config.toml
d_model = 256
head_dim = 128
activation = "gelu"
norm = "layernorm"
attn_scale = 0.0884
lr = 0.00571
beta1 = 0.95
beta2 = 0.95
lr_head = 0.0054
warmup_steps = 200
decay_fraction = 0.641
final_lr_fraction = 0.05
batch_tokens = 131072
Each number is 128 + 32 x the weight over its row's rms, rounded and kept within 0 to 255. Layers, rows and columns count from 0. Numbers have three digits each. The size before them is the row's rms in percent of the matrix's.

# layer 9 MLP down (transposed), 768x256, rms 0.263, rows 402-497, columns 96-127
098:069118174130152144117143066099133131060119124145121116103168212156000104137142106146142173071125
097:097085153154181186125124121111149063143146125141176181109170104103124141092155125213113066114090
105:185169152156137165111143132145101125170148102117130129111177102088174097141104188131091124135142
092:189126095079158163127173093152175093141130096173141110131205126156149111145147112191122098143084
100:066158098112181111127110118117150089188097146104103113129159109098057123104149103136122071153148
083:142126102092097065153124160109152119132080122133104158111161107091155146176089167125129118118057
104:101113146108134122128144145129160159147125127090117165117057160143164126140140181099131104073101
107:075142103131124132138119106131111147143113067105155140190106074123101108157171064083112158174135
101:092158205147061093121184182132162170103152147107145133112225119108184133064133152164142091094199
107:087102130154130146138169128175148161098153126123149082129107137159037171122066143090108096097170
098:095086142089116115105138136132116128137136132162022080148143115113162139194101096189158123125116
096:085127151073139101178101155170152163122110104138152144114064119144121120122148117089134135107177
093:117094140107172138181103156141162171195086165168164077102167154120167143112154118128144121110167
091:121119151166106167181110057159124121071158197152097077096153121082058123103124049070171049199080
099:100103122133191136152071080122142150155091153068148122135151149197203083091172108076166099111173
100:197157118137125140095127142156091107112180123079117130111105068085149084119158129119109133095149
087:114104131099130096114106096165118108129115127107147134116170151163120126085095167137118151107155
104:111119079110133098137132144142134189095155134105154079115076150166172159155149160172128100143123
095:113142115078094145102121147114154091133184202125161162129052157084051155096126163092157106117152
114:123101165091173107177135105158099111099127128193108148090122119132135118129131089137161181142140
095:135139162099145079162069080222121104118095095150090123123135147120068156096118104148120156094172
102:149148117217165083132131155158160111187101160139177136104155103145126167203092128110115172089155
092:090157134090075083080102069081124113142094140145121074109086184132090115108137108127139150082091
095:123164162083181127138178106150112137115084157142124145081170108051167185159107145114145167154083
097:188078134151118132096153080144121090120126144156141103091096106136135113064160158121169159149158
091:105126109145205136152086149146111179144113166105106093194094194133015147077177135127104084124137
110:117083186116125124119123121152108145186133084097124172123142168193166153094124076104098103167119
104:090159127122184130154169121068121145132129159135133074147144169115146153043104107132116121161084
095:159161190174156147161172156078108127099129096139120127086094120113128154113020120091136153181152
102:161151134144079099105169078105153096091047124089146127175174117121088119100138158140127130137074
094:132172158179144079143096151103102094103126082112131097156074122082090063103097074104120177080157
090:150186151072096092155212134156120130092148085133174096179082152173233126102080084153051110126110
101:157105155071132110127132048151112123194160107089130109174135127043159139102129181137147140159158
094:134147167135101117094129089129189144137088122119126116161155089131122107169084190110168161105123
093:154158145184102159146114102107080092099169114122096108163052087089000127109120129101102062142119
103:190097172084116153196085128193147130051052133112093121171139145106134140123104133092077143090125
105:116098109102124116143113143099131110190174128131165141115148119135160081115054145141160091179108
092:080124072092117117149125112092142125123212124167104147101111143159000161156117131158150131092077
094:156142184066113114145065194148083117065139161177100129129163142092158132119131105108073123124104
091:088110152097171124179143123212133144136147156146145167098066129109000109138129093099118169148129
110:111090054139076148181100064167173110131095139104089083185116097126177075129161170099206127135037
092:172124135126130143138138153154116150108128157093175088133048102122000128151142091105092132119175
098:165157132104134168103138117130090125061082179107133068096127068092155115108165110135086119130138
097:151178067152131088142062102125148139151196135164139060115123062141101098152106108061131142144089
109:146104122076144111131133075108094184110111131194087067124117159157108139113054104165146160159096
114:161112153205128172137173149177147050143108104073188157098145126083094103108183145131095085111132
102:144154170137133109056109117125243134088150167089134153154199071109004097135108121154079089089128
099:126206085145232195142137068184140121083125203138108073143128156163180142101203091149091085088143
101:096152086144150129102143161092108122138165104186165126163128144102112138120067117096120108094081
103:201127157137090120143118120121141162115133109163154094119163170079086093113179059149212129082105
099:180145135154116120103102110146150089173112112120150163073162053175086109125110142153120150101137
121:093103140106116162076092025127145120087168107148081119088196154147153120074142095103149095118137
105:117107144138087135054104142100129117154132180156126123133156147203144155140104135124138140185108
090:149153137168134112084102154164195148139178130147158178088135076147173095161134124141088184146112
100:114087169114153092136087111186156169105128133187109142112116176134167096090149104095148087105126
097:069135160112144201120134177158120121110117130132099103123167097202129102111125116091115152155077
105:132130130139154162115154129149142099148091147108140137143081148116171172155099146073120109085120
099:143117140168077132097083158193088130102116136127139154128106138094148086099151108121167134112103
096:081160123157162139121095158137092172213066125165110147126167122084102083110173189139127115121120
106:092112143126167163090161099106156130141130127171166119117130183118059095136164124130139103115095
101:191163188132150187120152136133141093138117134167120144119108115131158159110173109164101122100076
100:087124085097131125171126073114059203133136143131172118169119167127126162097130155130169163089125
126:154126103095124078123176100064124142085147101039114107087135155117230170121166171163119103080082
097:127106104171098180091040103141171106100111113120169173134122135129010066126104113121133189196094
096:110189112157131151087145099154159136114135118103205114159156178108122110071112124152108137138103
114:144093175106094143137046109109121102111094126124095130106129112166220098142117095112084116095154
104:123118159098152116105081102127113184154052102066121143102048118113161139078101103142057169113143
094:131141067124125126110144055037099106096164137106125105144132145106193135174144133104107151132105
104:100128093173110165109151172149147131157179114125113138102113104096000167144165131173125099089120
104:157131105170131127116140094110143170136145131106085128134083148183093126142110118130193105140103
101:146133175119158156190155140123116213149215133103180096117101084180112146084167158174184131206146
097:173173105158147161143173152090176123153130175124160159094090147116193138155155078156099132141141
103:117169158100090075116123077135130142115117104148143191115069111126151137075147153147075134129127
094:050108095106137135109163167077115159108080141171122154110124154139161158085090076125122125159114
090:127129091071083094165201112083140160092137082170117125219126099150115137095128127096154124139182
098:156180099136130157184148103132130165184147111118168071147130124163173146141116120119154108169155
102:181175136127105140159149162122138146151104130162106114205129120165137098078120075195113160147127
098:145103106141135139142103106123089136102156148197133143149203113121109107104175125169104142112116
106:192119125114093106111034156109117102073148145163104148105124125065114111119079109142145125123107
096:134068123154101118137141091164130154157183131142124118063072141091226084110119134131128120129078
101:151129151129111166159129131125073064129165123145140140148166111129131150146119181091170162201152
100:156110160092117159122112104126109126095180138156112092108155142128164141088119187080112137101059
095:136111140208133165125146099177076119122178124133180150096107132102111150069117202138161169106163
105:103073139184162158125147142142130130125073171111153097186145086125146143135146137162154115156094
111:076170157168116033148097177134191078074099100165098144146152092169137145072173154142098083096118
091:117142113138147124136216079155138102101117094146094040177113035146126138130102089159190150109101
100:090134098080146178171115167116093131106085157126121181159162076115195116125090098082137127099121
098:112132135130091140102109127134130135097114162080122113125100133131158121142095098159127077106131
095:083082087131158133119132087080152123183100101100105102157133186131082109103131132162167129159084
102:131102145129131138144069149148151141185110120132168115123144094124134145176138119163193148140098
101:111142065100093130136148150114098086165167191127120139089117121177128168148182112092117128183180
100:175158146189178103115159132072155128143167101209138144178127112074160177153167143106125066088127
099:147148134109128131168143157136096115116098135110113126094122114143124086146107138110148159159158
099:116143098099122147109118153111151102146115134160129122198143159144151133123174113059086132150100
100:114088078106168136058105165162147114068136208178102132091156143100206154128084172144189089112106
113:085170105178146117152190144135135086099150107131150122140166077148162086099158092064143136139172
# layer 9 MLP up, 768x256, rms 0.228, rows 403-498, columns 96-127
104:066065117142121209102159090197121128134184132087099115201167115087160105129132112130150107077076
103:129160142111131101106133146054154121096113162125131141199155154154113116090150124106163158108163
091:108090140139057113157104180093124191145098118090151185185083143092127126129125172082166160140097
104:101197054128209091121083085095059164188154174100146126130093137105148108097120155113139133089116
094:148151162080091164102135094076109102104125136148098108129121128089165121117104117128091111158094
105:166160124079128156134082121132092150061159122191153132087148122143152128128139136174117174071170
100:185124117119169129154106174115129066136058080122145140109141121123132177139084160110092155161088
099:134107182111108129104154103119166168115134065134102176135130124150120217112139068158120140134141
102:102120163126173137099093115140123171093131125150126116184095110155122204127157147090098164159123
104:102177098125101105129107117150171126070140126077112180122178158113194131134152211170107147153113
094:138152162160114156114141087130157158111167174112125168121211126102139165196144138104075145135070
099:113148147120078098132155091112100184102156077093149141069134091127119114180223154115052136159110
097:140145139150154177103153192163112152111129126132131182186100146130160169090083197173142142141121
100:116105110136144093106101162167139085087199106104156134102137164098088134106125139099149100211139
099:176120146122115140164072118105173180143166207090127104163179082138078082153172135119119158103164
095:140114104175130143128096065139098142147115158164097104110128094134165066175120107162113180075128
102:132104145124109127151096096113077105123097136084114146104094164219173103099128153151133137098147
099:132157138181087178119133167146180140069151081157091072095127099139137113159113174130130185128132
107:181135073145035128130115107134121066076125121115108170151150192120105176157130131069184078151123
095:146182108088086148133145096066127126153113176077138132136122141113147094176175164083077122118084
106:141099140164131125112119183141115142093176127097132124142130179167136137165088158188123143153140
092:111157111137201070096136116114176132139111165097143115137121055106063144122053157116148124122124
102:128120127140150146099079175066137135143135176165178126109131151071122095138094125060120136169201
094:128187128088147122147087168093107140205166176073111128149142124122104112108129118128159063131117
092:128148118119108118123140219082184127145122187162077131124101079164083110161127170094210154083136
101:104132131145147109126127127138185218154189087109117098135164191113152143082072171092109152098166
101:075120109089119163139092143126154169120154099094173156141100085105145177082036120096139087133096
099:163086169158168130133139107093146108120110137082091144155111133112142189120126104164176157133118
105:177151095124136089112207140183092096149125186174152136141143143155093137182162154090065189125116
093:196111125146085133087171075136151142119140127155159137094164061127091149148128156132106065134149
093:138128107177100125103173160160139145170115135100156159159151081093134131143093120156128115094109
103:217112157100114181154097112112094136185150097076171158104165093120117134149131177122082105125075
096:145144142100177131097141084126129065095065078144105144122092169138194121104109120145116138134172
100:202113163179209125085097109167093125178114101171114072070096132150149107135118115160117115159121
095:136102129137170166158128110140131142148194091137161111153167056146141166140178127160170104113130
110:120104117136133078097140153116117085122127117106141197161141165106145067142171092142165156127118
101:213125140067174155141111146134143176164077177194145157132080142106052063108035116114120119120153
096:116116144134099153157145148148109144089079153122103132129142182086127117136141085147154146141166
095:126210115139073121128135221091126153160076117118089147132073126109149110137109135152191112096117
100:118092127098116153141129160094105143122127107080144125056084095121119170134091163138100107158053
100:072149122165108115130092159164105138119152122171096155147205117111071151084090205168128124147072
091:094105108128096130135146122102120143128048109047060118146149116107148131114111144081092117094143
101:121110070111157109131165163162109148135182130084109163144106164089144128144148100145152138153117
106:177157121138128165089101143093102173123128164102162096082075111109144195081101113174103201128131
102:149121109105147111178112115135102104121157062119152144139173190056158125116102126137204081198122
096:122133071161139106094112128124050153144133126143104122098137146118153169118106134154138185130092
096:167129125122095190151105197105105168058139131155096175184129109149162167173131165079090137091145
099:131089187160164110110124090135156105076098125113136087109140135126130181150130084140112168131169
098:141132023112152101129108130142146198100123136107119164096124139164074143152113144150132166054105
092:108143083127125132159119108099077166110189143160099097173136131160082104150126155187044159116154
106:110153104140145085076097153132104101065119159166146115115091177095143110150142100188131113127112
108:161095121119068116053112079176114164053134085091154123115110179132143115131150187119106138150176
097:105071151139154140104106123133136138155106160058039105084070149162122207117104113124130117155091
101:093175046124102204126066105123131082157099126131076113136135144152129117102130115129075153138093
091:177154109130097086141120133141145071130077184108092135103145145074123182148120141157161182129117
102:092138136172107168120155173072082085120144161098176098160151106091169170117143106086137166107111
097:104137156106170143111134125109146170205141152096153110126139122092142118109099128051117148134156
100:167095196114155115137165082108126086078122098125155173129150117143147092178139170131185117132098
104:136152119087138059144119164166100161071143124089189153115165164142125135133139132122095141149175
101:119102108118153087048153164159113096123169129142114164116134085035081150149110134093160147087170
101:130107126118144069124166093156172160106116110084100114110095116157143126142060129156111101164131
131:111144112102146133109121108133153166137199120087111158102161088063119077115166174134150117124101
101:162132158079097079150165150136091149142059150101118107129106161139134138179163131102126117149183
096:097109131123107065094152178092116074096127147116066096092151141127135128098146088085119132169115
099:157107069159143150128118149062106082148103151124102140100079171068201151187150070082222139124143
102:081067104134141060101161138150109182072107201091130129120109149175149205123071186152133101171128
094:108140178132085152115124140153161155176138089142128089057133135140128116091065126125135093124131
102:122107142086129119161182146118152141094126088098117157133114109160121094098139121113127128095169
098:157135180129096093120118159126096108114157103140132078121183105137147120090143107148084132111109
101:127085094155072150104057211066018214102181134128099147157086107178133112135146164175162114135166
104:106112111132137111131120133082101108101194062120118145127117132114113098128070108112141104116123
102:168116141110155100110098167128140068128103141089149143156145159117132166156102214175087143182088
099:190174141130159060156171138210135138187128142136131131092162155077139146139162102123202125114149
100:132130104085164162151135164126152087126118136134134094109122168127142184106100076139152078145091
098:143105169117116115145137118124111168141099163122140087130067101132131126150155086118115179139103
099:085159169124155121191075160151117097092152121106123147126146080130143164101099094138099136101123
095:130187144130141214138092071155128139106079162123159147143134101126129221118135131116097145109084
099:112165133203117168118104116131106153105065075059105109129137184094150127063126113147125139107193
090:120185078159089136117046104147155082170124126075133156195188084087133148142089076147103147120110
102:090135168128166163135153105138123161128150150115141104124111046100113141192113109131078144123188
104:129180123192149102148109198140193101160102168170166128125150127099113132094110142102167179073105
094:127135207123101129095174133191146118142138130162125113082085079137122126132152069096125115063189
101:103152158139149167066172082104169186169139202145149155138127091157127080144155120119095144153149
106:099098105141057127100125154155144183139139143145071130132140145122122153152094147126141147075123
093:110118133120125180082113143070131168156107112046145103109119160128155202086158142125068155122109
102:139101169172125140100069117105122144177125151120097132129101159151196107103115101126157151097144
100:156095122116112137141147117063089190136127077114123100108121176133147183143089127044155093095100
095:088136128121114136125116146126049131143120106098134144140176112142161095180109151123095158146163
102:146121169154163085140122114109146132103082100096146104173133152134129116107091122128075111104146
096:116069128191178121093087142128156185166124115111118112191086160119143163155103136146106177144140
096:134157129134087104113127095123105128175071135148099199074131109173159104053115139140050159165142
097:098129092089142150106136095153144148115152114168166060148136099106117121217126163157128095135202
097:122123130120130133097143124137132202122127121113128187148178160044103082102126103148108104139162
101:141133156147072096121133128125196175118093196179143178081162057139143152080105141119101147112095
103:172183128093146174142111130053130111118136109124116158129101101135139046090132121097175173135087
103:136188119129135067111075112116121128171185153095088132159133117134112186121136134102121128130140